Weights of a small transformer language model.
Size: 16 layers, width 256, 2 heads of 128 (1 for keys and values), MLP 512 SwiGLU, vocabulary 1289.
Architecture: RMSNorm before each block, rotary positions.
Each number is 128 + 24 x the weight over its row's rms, rounded and kept within 0 to 255. Layers, rows and columns count from 0. Numbers have three digits each. The size before them is the row's rms in percent of the matrix's.

# layer 7 attention output (transposed), 256x256, rms 0.044, rows 126-127,254-255, columns 0-255
109:128177117113131113140139136119131115134169099131112117149133147121092122144088142114102091124129092121106120084132143132118116117133155081096113143140161140128141144102132126107119124091129149097190123143179117094110115104120106165138153128116124092138109126103101139126119115121150119132072095091147115091177130088091132122133092101122101135099142155150171123109117136107118116158106106103166160097121082118128183120112133160095138158136122133135123104102145151108134049179134097120107089141101099098167117113065104153150170111135122090102122156137138141138169078172150143126149157102135126131100149138141146137131138157132164162114100131148087134162129108104095116151118123114087152147151131187111124137112163084129081129118124098136126129127139160114115111104117127
113:099105119163147102141104136110163104121131134101101131167139163158145116147108106097120136107126149120090185144100130098112122101118146126094100139145143101122111115154129126100151127108135107140185127118122140104137128113076112129139110145115141149133094136136137114142129093116122095130176094139097112144153070167144136105113131166148101098137124140102157118091168154177116127109180131158144185138122147126124178118144155164178100114090121145139173115124118113167118148142095124147145161103108122110179113083137125117142150171164127126098151092125126116118149172128114139115143140107172110141140100130077174109143135105136124100105128142108037123128101169123146117121119127160113126113123110116109161085133127138125132158141100082110165103134137112122106111151086132
086:107157118150153162158149124086128143114149122149135110105149135114089119089135107162110156159093120124100126112119116116108140092166100155132112144191091111145186144167146075127116129143138152160172161157138100138125123131086141119128119161123142122146079115091108114129129142129166155149128117120178136140167139158117134126126156129101165103121145138158089117173133132115115107148096141127132089117140152128145100136112110143106101127113128089139135197111141148143067155131100134111103111157092117138121118152088101090127126142172122152107116126115103088127094134146112105107126096163142107171147123096108153135139124122138156137092118133101134141148106150114100137163135095136112078114084160105172150114081160158113143119105127148126133170098088152083145150110153128
087:158141140127110088131125154152143162137103102135167101107096133158119169103105130121114110095091097114120108093151146112120119156114149177111133168150125098163136136158109118094123118139166106080103138148119149145141121062119158162126059123134136059101108081132161142109113120137092162155130063145134118111143098077111158098129121116142103096140072121157107138149108111094139125138145103069144116156116116112121143176127106100089134091146149105153124144103118116128101117124122145130124138125117156121171112140135104086156084091123132100115156128183134118124180146119122130105164106139165104142131096111107147115126156120146116168102137137118152135147107137144127160113130137133106129105087142104155156136096141131143159098138139139136094141085147127120135120108120091
# layer 7 attention value, 128x256, rms 0.0467, rows 127, columns 0-255
101:094118113130115172079175160160110133070165158170141096126113140092144127151132096143102126170161128129177106124136194109137131124157169144121122138150158095121145118103136118179123144184151137145135137114124103122162151117131073127130135144152155143141142121117104119169158105133092137128128150171129148078141137124132121139129131086107125119122152162091086138128130153141094154092103097117123110139096121138096120107116122128165084134121101143109137111145145127051138161141140141084136129134126124177151103098146144106112140147107142092103080132185171081147120122141102139121128106107092120117127127103132157162096100123106147135147186110134134129095161136147122179111142130124129116119114126143140099113158128134151086135105168122142128127164141102117154138104135138
# layer 7 MLP gate, 512x256, rms 0.0547, rows 0-16, columns 0-255
099:132086161143124139114127179149120131101135162136124145108126171090139149132139115144186121155110136166146180127142128117090090102153166121074191142104149135153120124119129109125131115126121142101137121140151120102126131144156121116146121105134122131101134121125174142126150153101146122101172127131202172126121170140134114137145128136113179094095165134151104133130154110144134171113095126141130126125135151137125104146142135129129139089137113140118135126133124119094133106121156122094118148133104105084097121146136148104097156079142149143145100160137102153132091095168111142149127147081129155088094128135098137163102162133134139146135097094156115100113092157128137092080161141092110159179105125149163104131135115121079153182098135175149082148134096095113150138148092133
102:135143153134142101124140115158141161124157142111129074140148104115133158131122126107136064098078096162107105162134138116101122147124088155160118122126123131108123127124134150093104108128122133170125095131168189127158141102098099125117127141130123133107184148162110133084147166117192182110095139109140117125149110134153122095109085125169161140144132105128079134122110140149148116131122148167084140204100105165123085147176133139114177136153124127106142115125158117139135137147078144096106093155158109091123132125107135137120126137136182149142139118154123148112122146123118153119130153135129101080137122109102119139113157129122159140122170094137144142093137180138155143100113109070102130141108127126132145110110103139135099166125112095130091144123147117121128172172107109
100:129128149116154149156114121124167100109157136132158128162116132091097150147153134142119119135152085155153117092115178149112108076152148119142168143131124136134127143153120192119121090159146115138120091133139127086118110093141115136176159147126101120127145128137087096124133152106122165119146105135145131097092099126117128104126147161187112109150135140136087124127097119082112154115141171094114126142119077112138155119124089142160151155155121146143123133146208103162092117107098122140132154139104111162132134131097122159142145142099088128144111120163154138101125109100123166176149125119129192135147156134137140175138122094124129115101140186123126120127101119157130131086179114163119113138123163099141152141130111089108091156125163156112111150138188119129144124089121107
101:113129165144109113157123166095114083100141125121136138142139133134141144127096154124119151141099147102120129088150166150150125155102143165123170120138128146106173114130126135125125150115125177113148100149088113084141124112116122079141151145129119096160119124131142136135115102120174106133119144110139125123132137084106127082157160134132153105123089156102125116136167082116113169090144135139115069122103153120116119125141151178111090143133167152142175139136121131094152145152142111071144100134114138122116161116168122130098116084088133105133152098130120134105116102147103137085129133157110149074136150096105075123137059186173161153173113182125105145111120140135099111138114107171140125126129150133162130161119115112129108135157108105112161112148109163109084135149133165
099:107094106108139091131119099164159123175094158127154104123179176138113101148147118143114103109136119138092097122084142137134087103136160131164157136142137085083113123137113144101105128174147118097127112151131115127120125142134110151110150108144056100090110128128071070105138151099094119123138121139132160114132135128160101121171121119161110160121113136143140111127132107138106087116098062141125161161133086111119120099097114093113143152120120127121170122110111125118100145113110148127101119149140104161148089135094122173131125092140101099116150183092149107135132126173135130156138118091157190126153112136137169128119132125159152119128157130124100138154135122164127132109138160171085132125135121152117154138153149138129096107124128100072117150119101109171079113133126154
099:155119127157098112152195164145130143122118131111131120134149155106114101136149114152173093171104094118084155112155109125126120131141128151116133126143119114117138112160147085124058144101115169125069119135109150097134117120137130136161116142113157128055121093086154147102113103138157124103144135126134126076170181147141134136130130113100114102113086125154140149105139128087162149146144155126120109135098129129124161123082138142108112150114118205108163148117111127119135140165150143125120074129124142098082165171156137147120126142110081089150135117103141147137126133112156173080132124095093150126133094081138111113132130095124133147109138127087151172120110115094153107115110140094109154125128098147140124150149126076130160101135128093110151124105129082112123124136143134
104:124046106116151140122163143114194095100134154151132163119137155122099092099107101159110113161121158114148153115135132107152072145147140124086141123111128114153144136115122148119144130120130064099099141147063114147122109149168162139150129101137114156112137094085131126157158107149152165064188135120160123139116094124128114124110088152113148113144088141104156108124102097149117132096152145139101140121113138154132146124101137083111126159104179104127125126126136110132119106115107107090133160138085152166098148137153108096134152142128151095158123134108164152083140125148135140141131146156088170098124132115117112143174144117095122121128158128108112128090124136098160111137102141143075144127155155106144133128148149108107162128134133108120071140099102125105109146131125151
109:163146118128122131101109122119157159113139118163129117097153149121117144098121135145156121156101138121138122171097130129117136149148172078165180064103112112068135106191095154098123176158103087168135122126122118130096134106117098103138149140117136120137141116089131165139147086115133100150136125130127106074169130082121110141129112129135185137110150128104101117112154146130143137139146126137162115119132083127131092122126149114077133138109151132123113120133118151098116113117082138081138090097100126119133158172163173151125155089122144096124108117121154167131109109120159127105108121146109126128120098091131088115147118094127157138155126102155134140080074161153103107137062131108131121131114085144148112137138135091102107092110098102158076147111133124103135122125126133
115:140125168148159110099134134134116112091106110143133131133147140132127132125091128131114177107129162156111107164093132169123134143132116121102149128122135126150108122131164129105126122151108126125080117115113131096171158135135129121093114135095126147155125113127096081058099141091149154100108142148149119138164089151113144088100158131170103165137157140111146103085161139095147108118125113133134106123084146132151098130152130105105105087150132105132097116106134132145099137124092160100150108130196134142147121111153149157164115178105177120083137098121167100148162116130083157118081166099073162110137169158131111123170153142139140132164139152146116119117089139126114114161092173144090122127127102145103127141103114148159160133108120126152098165096171120129130088099123135
099:085115109146140110140148124120087132138158115104087127148124127137126127127123112115158130138133112104143117094110135079154167131151151159036148099114113136108160113145115154108099125099120128105129139139103115106155114087117128124089121169110118132099131120105099125122124106117125108136096125150152113119155206116112186117142146124164089140104122111172139110115130159122120150141130096130129069091132127158137156134181111088115139177134137111117136098171132103155154100161121121188145097114168167116126100156159138153112109139121141147118131135139094133130146121119129155091117156137133127097144127123124124148137145091142161117134148106189144149154120131081122172106114133075134132116154136121107071168113076115174148104121143149110132118119168155148124134149180135
107:120143153131144119145135146127131053103132171141151122151161122110150148098142136112144141119105107175099089139128118136148160073125158127144158085133100137106122091127138136112097145125126177150080105133071112114121133111113137094145098162145121107143103104110100116126148091122114096187096141086096140129100128088122112110139153161134116098109128124109100114126137151100121126098121163131144093150153121099148098114082130141127154118142130140152117127152097151139122117106116133097125121125152141167136115108114156151125127187142122166137103137134117133128145135134170111118125104085083093107142194159127119132114133108165146106156160149163120159089087149156142115179159130127148086060125102117177121117162140095096105147121143116122139135091150155164130101112144141
105:132161164166146072140103106112130088119100143099114132119118143096134107153142096133130125118128173132104180162145094135125137183095123110152147099117112149145145095171120147135119098108123144135105151090129110147157092130078134096127181144124138129145134119129148129123130105106187100128142109090121116096106115109125107116140104128130111109112162083127159107138122100166129128119108147104114125129118162126139136155135091173095115118109145149077143152093118148120146113107111166098154120108121115123098159133138100085148156116163138092092140139110151113145155111097127148088124125094100110104102176124129134124179114122149123122196160093127156158108119133096192130101138123124147105141116113123142133090136134134140114104103082146099125147138154076119111104152137200
103:132134120120132125128134119160178118121130118145150147127108193143127134169117126146148151106130159128106115125104111165157142155137157148159162093109149150134096137111150131109123104124135132171125118139129114106131099114143079137128177102058094140133143107125076153116132138147149117120129120140136162158141127112103186107119080151123148132111168123129130126099140118135142111118150155136146117162099152165112115125120149103146173113091099104138152097144128104097125119071165133116135122131077152141132134151153147121109134141136113142101121100117130111122097174165138126122138124139091155130156139116122158141196127084053139132152121131117127115122107109129143111138121158178157084166082106088146133092152083104124076169119135125130123147106143069161147156140126184
102:144115131098144104145138139154185129150145108170137136142088166121107137100113129158131106130092139093121139112082107110111110125093183102095157150164122165056127136165129148107143133160141135094103070110153126100077142155156103130111151138114096119117174101089098151123157145101171106096131164122185157113128147101171109108125083108120144146140141133116133086109122133112158117102103105135153119133118133153130151111119181120097163113117136081151138133131116085093102132138105111130093113113090123134115130149118143132122126141101122154132124166129142116111124093147103142088108119127093118108117134135050136181125097143141143130135143140155111183107095150143151095091119171140153103165120097143132119124092136140103100126105122106143151118110127101111116127136118133
101:145132099129123125164130110145105139130127128126146138124139124190162114157118142107173092116104100133137177138117105131108136072099120125104139117109110130136091103092155115114130148096114104109136144124158173115090129081150117168117113159102158134079090158125109074110124105120101155145099102157104127112167165143121109117129137111115174153096113114111125110100126164141097169119160127137081161145141092146089115144118168094131127116181140094141157114144142141127134140103149113104123105138125115153099152110138124130108134101127126148121118148126148104111094136090113118156126145110126151078120067125087122123133167136150090136117122122099131137111094155104109121121118108131174154154122132162201159128102138180109146158099112126090079140116099160111123104160175146
101:154114098124129144131170111126116153114125141121085119138144137148115113108117123147143181112111111139155108139129145147116110149119144096104139160130156120136114147067154102109195100118089141112112129168126124111128132155148095135144122106124122105159133127104107108146112149110150134110157202138092175136109138141167119165169167129114104114124108102142131105092112117143118135142133121143098087130109097114101133132145162171136151126087162109113136158111158096110113127131118111130131167127116096141129112126147122164147152147176160127103165103158153097152158099106135151147165168120107093118122127135107134178147147096123111152113169115114094141121095102173151141143148136165117143140103139190110116126145092173100065136078162107128139154073136161116101091108149138
098:149110126138123160147151097121146161099147145110083118121113151189111139121085136135108127170116145165136166146109124158156143151130130142071136145134096131124102170118134124153125076107130120067161130123147152098140159130106137117152080115082122163140126116127146116116144120112153126123103125131130100124156131148163129126173146131148132113157128127169134124100170141136145062141124097126159126116125148156152148122171150118122076168160165132131138066115134121061120089151145123158165110185164109084131141116080133077123157132153112154108126159122119126158142124133130135135113139123124156085078116098136135147159135126062141135120101124119127132170151105123188107117111109129131160165124149121131126164116140118138119134155141143105127150108146111128083112157112127
# layer 7 MLP up, 512x256, rms 0.0516, rows 0-16, columns 0-255
103:104095171106133089126122116144135092119105133079089163113167094144159114118139145119161153145100143174163124122141160118139159106121167117120113119122121142102142127095139111122115092128096172149124136123111119104156119121100113122157084110136146144113138118133119086114189124165138117161143122159122129102124102096173158090148120167122117111090157117160142169132150123099102121109144106163112121104136063125164154111129084137129166113142125122127165128175132107139162142119163125122114116096151119129139101133163168126101140120122154124127148151118141123116124153098169153186141105149115075084119095142157107115107160078127133120156115119115156110144158140128116145140150085076137145103156116056108176148131160120107127153142122134121157105097105137161130147120112092
099:099117125148133117143114152130141102127153107142099095144135116132138169130098146080156110112135081187126107131156112099120093133079129172126120165116132167103137114146100131127108084120131123161149115110155166122169138112083104155134167158126138205133142134158134126129111183116141160147100133131147128133102133108166124139163090109131149137128124093162135144136081107143153106127139090167085132175104154145128098117137143159153137138162152121097157125102121124149116146135106166102128146159159118097144130116067101110113109125163119141115125155128135165167129162128110157110115160153120147083116125167126145126110183132126153121119137140127117152126165145139140130148088111112091121134111128101112159124093125128131095168103186095124115136164093109176116171153106130
106:117084134106120142129123152147191142128119114147113143141113121188094129116128105099102179107147148112181139116151105115071151113173112136144124122142122126166143096133160148092103159126133120100159152112081124129123131123129125137190147123107144162093104093105134116159135137124110129134125071153084152129189095126165119127144135153155120109134100120140093123133164090133106141117111136100139153123131133150107156126098128103176110105127119123175124113124098143191091155108128154125132130098151132170106105128107123129130165162143164139163095146144087147141125105109189150122126125171138151126084115160126114121125111176108121137130121104126125120098144117138160088129107136104145173150150150134098128119153119117088122106158128135150102068093115116130149167160105109
095:099097145171090106087149154121122123118094106143148087123112128108185135119125147107142113177130185128113129131129105150114110128125128123061166133184116112143161165130089138134130103125121130127134151148145111098135148146149121130096149144108158127134121156106116138119167135130120119181112151110159081094135132111137115106120127116144148158084137128162120111106114165082096112161138111169163115116113138128079090127107142134116126176106123083126120092142124144131134094174119160142117141123142159149111172104143080163108120130128125118078140102121095113155084146111136133113154138145111103110118137130143157131111107116136124170153153128107082138097135121156071139148102129155139126102086147086119120107146101135142154181100172102094145151096167159152148140155109156
099:111120156081136118142123145089113099130130138100137127132115149168101115108122156157077170086125100112125200114142128128126139114126137128099097126098120105157153157160160101155135125118152132097156147100124123119136123131131131159119132117111154118150140085125142113127118142143128155127121116103160131126166128142123174095123127151124140126128073099122154127141182146162112116125105185136156114168122153152143077104141137079141132088134126059179125106132139103170134162152150108178140139104102119138120115126127159172077094123121108181089195136118156091126113149164130146188147134113152134123130115137140107134128146148136102137132088160125098118169096100142121122126141133145105117140107131113134076093130084137116153126134123152159105148155104119131138151132143187
099:187117131181129119146147176126115140146119078130133166102090158126080118126120094160160104158097150110085123121153151133129137112127102158147093126128133138135143153142139095075088141178143162162114136144109121126154125102138084158080092149131136132108132113112142113130064133118157166107109116112132123114109169166137151133109085165103122137137089125133123167101128166114138182153135127118144132090106120158150148162130101131145127143140111161171136144134148092136136140181146091116092127159149177121116159171120117102158151111089113103142122102111117154142093123128122205128159153127098121135093113147158155104134157129102160127116115145072123145162144127111154148131125147106110135093114090101122110159127111114150150150144106138121125132135109101137140137120126101
103:152126107136114151117131138160109161132162135133091142144086116126116169158132123116123123141142149115160138122129148151144145124156145133145135144104089121185101131121130128167115119162120121152155147128128123095101128110113110096098127144127203112150115157109107108129112081153158105170122088161123108130139116116122156114095147123125096131177145095163120150149125109149129147138113108101134118151073134125084139130077123145141099113158104117101163145148200165101129144155107131136138174128161130120091091086125097106079140114178119185151153154148110135118138107110123117123143135121118120095124134123180184146165129153099163142160152112151110104111087157153188153112127120129082125116131136141105120102114124133124141129128100118137116167087142112128075150169130090
109:166048166167103150153102138141136145137099140137143154115164136096072109104091156166173099142118135169147125113123115167143101164102136127106138143129109104129128117121098147093088134090117140153155100171101137144158165150141186107113134146113122147125119077086130146130103121100131091169126117116154131154139116104153137169105137145150102131128137168143122158123130119110143145149084101138132100099123086109132151126137109075106137169124187169107117129143109146113099152117139110134096124111101096128138133152130123124176146156138138122155086141119125145122148137156113125131127135116141133090123141143118072183129112117101131146154179141111103140122080113120134129128096143147152114132113112094073140106115155116124139117141109146160091162100112072117159141134128143
115:119122065119118148148119107134151105169119151101092133138127104141165136125171108138132119142116113134110158126167131112134149102138150158128126166129136139115161129120101161150093110132125131117173141121119118140105083111098110133120105156157116131107095155122147138188153089166115100168155104129125125109091148122148130154142098123085129092093128102142103146144121087137133148144119156090092145111136138146088164140118121177131120149102129171098130134182084155085146131140148103132099145131091132139120173119123123093102140085126144117159145136109138181131094130078179116095176133121162128129091091072099139131109143150101124140080112102105125120120134124127126194106167123132124121156147146110152142113171130124087099121153126129126187112154115121126124145149168128
105:092123107134116187139155194147126154156105130100097119075146153124094101085126140122109150124144196173107118105120155145145101069134114142118168170156152156174135120093120172141127137147123161118118130099136149150080104139118114105121142158146135115106130153157129099122102157141142130143145121123138130107109133142112116129117144119165140150128089091162143097131150191105150124093142140082131130118110133150121138115115099125110111156080106164161133159098147125132111141110089119133151155168156117134133128136090125151137099129098130122128144136092174167076111099122107161117159125144126122103125139129142139118154134153152170098146107087100154170120105108143081129148126127176076126088122120141106111139088139148139130114150150122110163081146113120144130100153138143
105:126138106161153136108172111155152131138168111120112134112093140153104167133095156134191127085152128153137122073142174135091127099122139132119089136131108114109113108174125144145154133146119147150136118149181151114098108111106105079124144168112129191140114119127144217122153127146166143145128119137130159097151155120123127110123105094134140136143090140141117125151150181117104085142091188120141126158141148151113136164100117139119093085113117129088150108114111123119162114136124130135138168128127155140105127124140120180113091121095136104122153138122128098135112114160109130134123134116118127093079136082151148143101125184090153107122134120098138123113130134140087118117139135168173116106067154139117121156091104150122143157146137151142116125141126098119151144104071134
105:087100106055115136134119133125113102099129169152114143157153122096148145097091103152110124138131128111172104088139135135111099106086158099130146122121152136136127130131155067161155097175154149155135122112155142135136133118098140102135141111133105157164128164148120085156127117127129106161091158134125112152166105124138119145138134085156145148112148102116130108121133105170155150136127105140112148149168081160101105127143148175115158109139136120148160137111111099150132120120142112129122120084160147090133126128149111102156193186148135166150109158103124134131121126155101093137153117098106152092149109109130163116113134143157118126160103161113116123152128109185134132094102145126161159099187134115164113109111154101122192128124161130125109145136168108146145093157167115
102:114196141100144117097123124155120156172161098132085131167149129095139171110075126152149115110131125180093152165125178116097157152142137105094145104122148128121103152137131161105082115138094095163107123117114119125163086087113087111144111167140113163110140114124119136154149098066151104073154145125156105132137157147115114110152104106124154143105147145130112122113106110182145122121129095116104127119091166109100126104175149133119174137094109159141136147124140144165135100097141155102143156125114107109166122131063119124146127099164121150129125139136124122139146149102122113145135140140084127107179118093134126138164146108125125121140125143131095115131100073124124142099106150146130063141134120094155166115099140156110117155126130150150145148121130110140136156140128086
098:116133113140105122104134153131137080140136104156126164080114175100119139092082116155145132143083128100118140134105110130148083152115199109087118150141115161076084132151112121145142130150153130130132130116133069110121121148135122103165112133111122104084128098118119150130121120144154118102146118125184172115146116101145124119101093150079136168101180131140159138133150132116142095107134132119141138110080122133123104126106124126091103146136175095147158144086107090094126152154140145106131130150110122142119118160118131127115103175119113114126108148099145107104154131180109124122142078136142134087086144133121148115165110159116143123122130175127101158118118090115180157130137172149093119142149074078097142153096127122069093141135147132150144131138109110095150133120106139
107:072140147129143144129111118116132109089146145135148162105095112135098071128122117150127142087091118139134098122140122176142141099104127122140136135111128062138113116151152167147122071121138152135155111131136143113157117178095113075165155139100174119148062159137154156088097126081136138144112130116124105103118134135149101122137113088101142110134105190090125109168115119121095093086123146151119115121127130086104075143154087130140139100134112083154125182129141164137120121126167097106129158130140132131147082149132109119141123134094120093135133101152146095124121149115065171137109155147117136126171141120164090120132118151105111165138144131127108118095110159093119126155099127136148096107096151136127132082116133114150119147130100127161111095104140113137129150127120165
096:114134120139110126124137154117122106103125123088139119144144140125126099125149119158188100115135141115136163047098134107115122172150116116137122123135134132125101076109165071118135138146123196105131132150135132174130109130117141113126174119136144080100102073087107163165138129119137139112154177172105179073170116102149110143157171119128138102108131161124167094118161097113153082106130088091107127145073100133117171103109124115150156157126167159131147112103093106119096096108150101129135133119135123128115079144111123152118154104088113085134109125143154126109141136139148122127153117113083097160129106166146168098128146118111112141095138135123134130087141127141159086163122163137145123146124133154126163108143139123150099112095103127114130154116134147128118122135139102
095:163155141172125153160158128111128137096116180136113114131176110144128167113090164077094136129083136119113105107147122128158150141129146106162119101148144111108106091131141117105100110163115135145149063157115171120118139161202109097171088143115148080108097113137130180088084142139121120145138152121105135149098136119165122102113143153149118118103114111091096121133119103096143101110148121111119147135193131140100147115136180130108120135118106176147114102100122165124114119149118134133127078149148092139128079089125109127101146118126128127085091132132167173126144159120142110104119115140128144127105123108149124130119096140131118137133122134134085190131125126128145079139087133130119120174114142119157103132084130115122117131144117110115155159083115145158117111104168122
# layer 7 MLP down (transposed), 512x256, rms 0.0456, rows 0-15, columns 0-255
101:145114131102143164155172103122113135097144090139090163138147120157093143200086121098143086076137147183083129128137156143113152100111135135170098085129132151135094138125137162128148131099124137099129167164173117139157119116105111130138179125150141144133120093150129110148122100119130105119075181117124116135101093103110112118104097155136108118152130124098125100103103113150088143126137156135092138147091123117108064123139097129114132139120121106134048133132091142108134164137111178131116101144104166075140134138144092141113110149134121141136123137109141131164146122151119099141094117105133116119157147141132096088146101123141106167129094126169107120128128139151109121180144136139123128135093122148145107130133150101115084091112178170096141112115129119135100154131135156
096:140139125107082157117126119152124082183112151137100123116083141140112131150101123131112117126148090163129144119183086092155121153132106135090143130141130131124122141131141122117102109115163103157213164168128084124137121131131119144127144149134132085087121138141092108136100140128116118082121122104093123148127104144124148120113143147081116092149143135139120155149122147159094090110124097133127167122129124115140147109096175094099155127119153119149154132116112127115123136108116131120086150066125123121174098148134114127105097119164106124146117162128124105130134132087150063123092112110113141108132136155127135094141123127104173109120118120115143148125150163130129078152099175122125100146132129123132127152143147105126131156160158121057170088061137149150151129152075180
107:125124148131172140119130141102131105132131138136168160108098149120134109126128161075170093099127085156122091136092091110127101137170124143139116129173138148137184132103129120094107155134137123091160152132157147115173163156131130130105138142137123101144137136166115138122159099090135096115102140111129136178109148110102162129147132196146126141086138120139100127142130198101084093078135140148141125111116094141161100127131154151142183154158095151135155161127122156120148111109140150154099150091144095113117133141143149147144085128103152088132117123122161130124123168132106109141119132107145114151123139124138124133139113118131108114131091108155122132084145100142164106177111181119120120189098108129156112092108094127140091149152104096083127138089143138166151128094108105
099:099135114110125094121125169126110121132120109097153066102135151135136099147161124118117121143123148090087101117076106109110100117137152141131105139139166122181183163151120127111134164141128128112177142150092136085151202130098158183129125137105184106126140116166128118136147152106113131110113088117164113110126099141145144144113116134115137124107123128153141121155106107146129131120102094152141102124134089139086087171186143133122097136103138132102159154112145118108152113186118130125153105139166154101128179122156116103136114084144145096133127097073156105154107160136134110121118089163152128117140090096148122158144102147143128144096152115130097088112138136126105107145142144128178130102124135127124142165099142151144168125118149151178116111123124131168106137157131165
102:170124129122167135116116160104141136116073125145135132142150071127144153109146138119128093090165098080124089060156110121163127115116148109167134142130151118116144131154126126129153114131132132139070147116158153121091170142144094136162092175117136104131081129170123164151081114136172135114128141115144157113115157137162079152133176137146107156102159138108147139118101142147160137093146120168112092115161122139118133101116132167166138155130089136115164112145118089091125098167150141119114136113122111119108146156156117143094156085098145094127126142114123145121150174141120121137148151118135131145178106106093162119106141142133121102149104112135153151132125114123130106106146124116085116168133166108104120119119116117107144116130131108144127109138092141108113109223127081
098:175122142133150142133123164175115147128144089158137168129106098145112170095144153110117150116136147120137143125101169108180163088127094120156155088124146156179066136133135112120177147118130074155160170103105143135132150141127134103102153148137118144165145129150153113108126118131144099144127117120149114148123146141127115134142135144142125147098166155113116125115122100143120091130108100142145148095178079112128137119119129095130126108142102145089087141070157143160124103139129080155087122126128142149135134167146076164084105112131116102156089150121107113156125131119160121141112145146129150080122116112104136083153085131113144168139103146124141151162103147080122112143136122136115105125093134075146116141125120103146084138105129129149163115146084113116160165147079164
103:093146130098164136142121147112161162125158128108125132125118153179104139147106093092138127116141096132141151131136134159162157154096113140134106141137164128114088092083158124131122106101072136087115120131134171131104140140158129190146157104166152172156125126076084118121077124117152125177141107099115098125155130115164121107165148161161132166147155131175135140151110140195095102107155097086108119143148144095125143145142114120143127119095172149083075138119131104108113152127137129143121104132102152105145114172114129142126140137129140113144119139137113168137134139126126144132125183117110158142099078138134086158128079120144129135140108100120120141142127115143093137155172097122121144113169130164128117162132127149098182136077135131141122122108104118141152120095089123
108:159176114128151154066121117128125095173140151127115096120146134110140156106107157166127100067106108115129127144117144123129085141098136126083151175103114107135138108124134115151145156093148130134170121120165091121139159159148125159115141110131092131148113105150146155144138140130135143100128167112133127094170111132150129114129118107097135141116119147145137150105134149149143130153130133086155156158120129081137184120135129112147150149113163103089097151172129082152077151135124156119121139137155128133205109115087125098139134086129132116155116118111135130129137190140118117137117080128095189099166122128141138142097188131091103113121143116091092109111151136145105171123116166102133093155118141128118124082123119079153118155107138125130128126111089127150103100140089155
109:114099102107126139140134148145148108153123120132091139117137124126137139136172119142112107155136140135161157128118107081134144116148129136138142165138153121144255117130105146124133140099150120144000134136126104141121123117105124103153110122144145093107129150137154135155125097138118101136109122141136127133130124118132136168137137103116130105139104124137096150162146126141108130189110146083126124136137142107127149126131123135130152140109130130118140191151124155114119121125137107130103117112088082112098147119160112126113135095133124151131165168135128132102136102117143139103160101124152103125115100100101126129089099132097121116111105075130135155161120137120135145117146122103134098144108155133195126073199147115115101122110148133145167109131142118120140135128125123
106:142137109155142129151157124125144127108133081119112093106109140180124155127108133133170125124128165132119108118123125118166115134100121195127114146110085119144179131143118134111113096128165146167110103079132101132100110157130140172091187090153102111155127103099153120158125112130111098170116132118185153155118115131142117131128144126113165127119125125114097134119124118119199108085122106138167135119119117144160150127096101122125161133137129106121149128140173190160094160125060111102156174105144139151130145141127091081122105132115118153127115159095114131108123146105088082146082104130101093112102115147161153114132155183158168127120124136127140101162145114097131151129102160103126105143100134118120127154128131131124146156110148103109147119120098150130133077161164101
105:088117097171139133134095120142132135135105101101147130102125149145142122146118151132141142109140131132163096133122080102140104123142122119117173107145127154152150111118118175102128099151118135115183133148106127106131187128132128120152103114131135088134125121095138121167092103136169126129116085123131161134117127151094125109156125177124112095167138109150158130186145163177154097139106142157087129120117141154136115137139130129101141103103130126114118109161112139088109171174159145112119148167167115143124132146082118151183124130121126119136136135115103136163132146156107096179131129105132094140155135127164131103101110138112143084129110117161130122130065089098173131087091132105107121178117114139128095155195068118130151121140185137147142119117127136163100098140178125
106:173124102203075161135150128122136138123109164155168123129139138126124153085133147125131162109109152174120084133158150078110096085113118130151148112141161147116152162098128123159120084111135155159147146113111138128114117130149126108107105133111111105140123118165115112105135114104127096148118156128140070134169158124107102123141123112108110104153148142118129088120146104109118120085147075120171135124149133131150122150105166110144138141117134132122122131113089122136148163152146092100104128159141124127112097092167109143086082116111082143135122150129132123128114114114115070075128155109139133149157116129132158136080147070160113136111097157114154167085135110137137104133058120171131099109110125108115167143140140155123114090127176130079146109135121164158132143147114118
100:123107137101169141145148096129153131107145160114114131151171107117113154120092144124101096126113143107147144147141168147129142082089094175139123144126133153169076121134158175149099105156137115174118143111122108116175150129112159138176108161171101149099132136123177137132091143112160133091184171114138136111100126125156146116106125116115104115197144127123145136146113130162090148122131080111155171107129115112140126117164124144123159084122179123160129145163115130162087103091116131077120158099122143136141126098093119112138124110158100135121132138129099141126096115102097116112130187133123164110117070136126100177122155112157165106108143150149095134135122140120147142150117127139119134160105182106141155164099132128148143121145106106096145123135119124144173127134113100
100:144140166160107156148120140098094107103114149115125178109124118105118097138110170125126124166122092139153098165126119119167118158113142137112099106178105123095075117122146144150119075122128097128075134124121119163105124111097111081155123130094113102099131127116103141151118124138146183138088126133103128113139122082106136160085132169130168135105174148149122136129128193128079099138104141174114132107114103125131144120084122113132127135155147111144154171124116113122104125124163124078141156178122127144158122111111107141143134159127147092130114089138135101153120160143154137146121128145141134106110171159171158162180153129101146147164097109132133160124142089106180162111124134140089151114146126098098156105143087136107122117136121138108117097158110158165139148085133123
106:162136088138132177174135144097146128123130107112088103140143114097168121124110165108107174127137097117179148129117110114134169119089142114141106146135138174166101151123174106123113144123143113112118124113129138134159137122145157123097076101177133147125161111124150128166123116177113128059138137138126121178142122132145136149123176118132136097097144099072074126130114103172128144178116108147138134143141150168121128152128162153142166115128131168096103133126104136144092129134143126150139146119124160100169139158151139105110128092146129132148105175155145123166133137132140059127122099123135126131133069109111141150097119119162116137087109146089182101142173121157108149123148093106124136114158148121137098118120099107115120116106157148091127139145096122128163114108124085
097:135115089092129074146139172090155115104130150093110135109161130140132078121129171161156148139142111081144124119113114149114159151186156094130126134130146177180092125146149113170110128100177115107139143142125150130128113145126113106158100103085164109094139141128147159142173097101133147122111132104127141147111145147114106156124114155110150109149135103145112126134129121170136147142154094144133134154127115182099148113124091147110101162131103118109086117145142132119125093115078087133123134143109157096093098140120088099137122106136098109150144155098139117139098118123155120172159146098127176136142141128191125156137135129168116127127139132123086155139152137171179094115114142152119136078150123097093134160103105126175104119114129112136104121132122200126116137132102136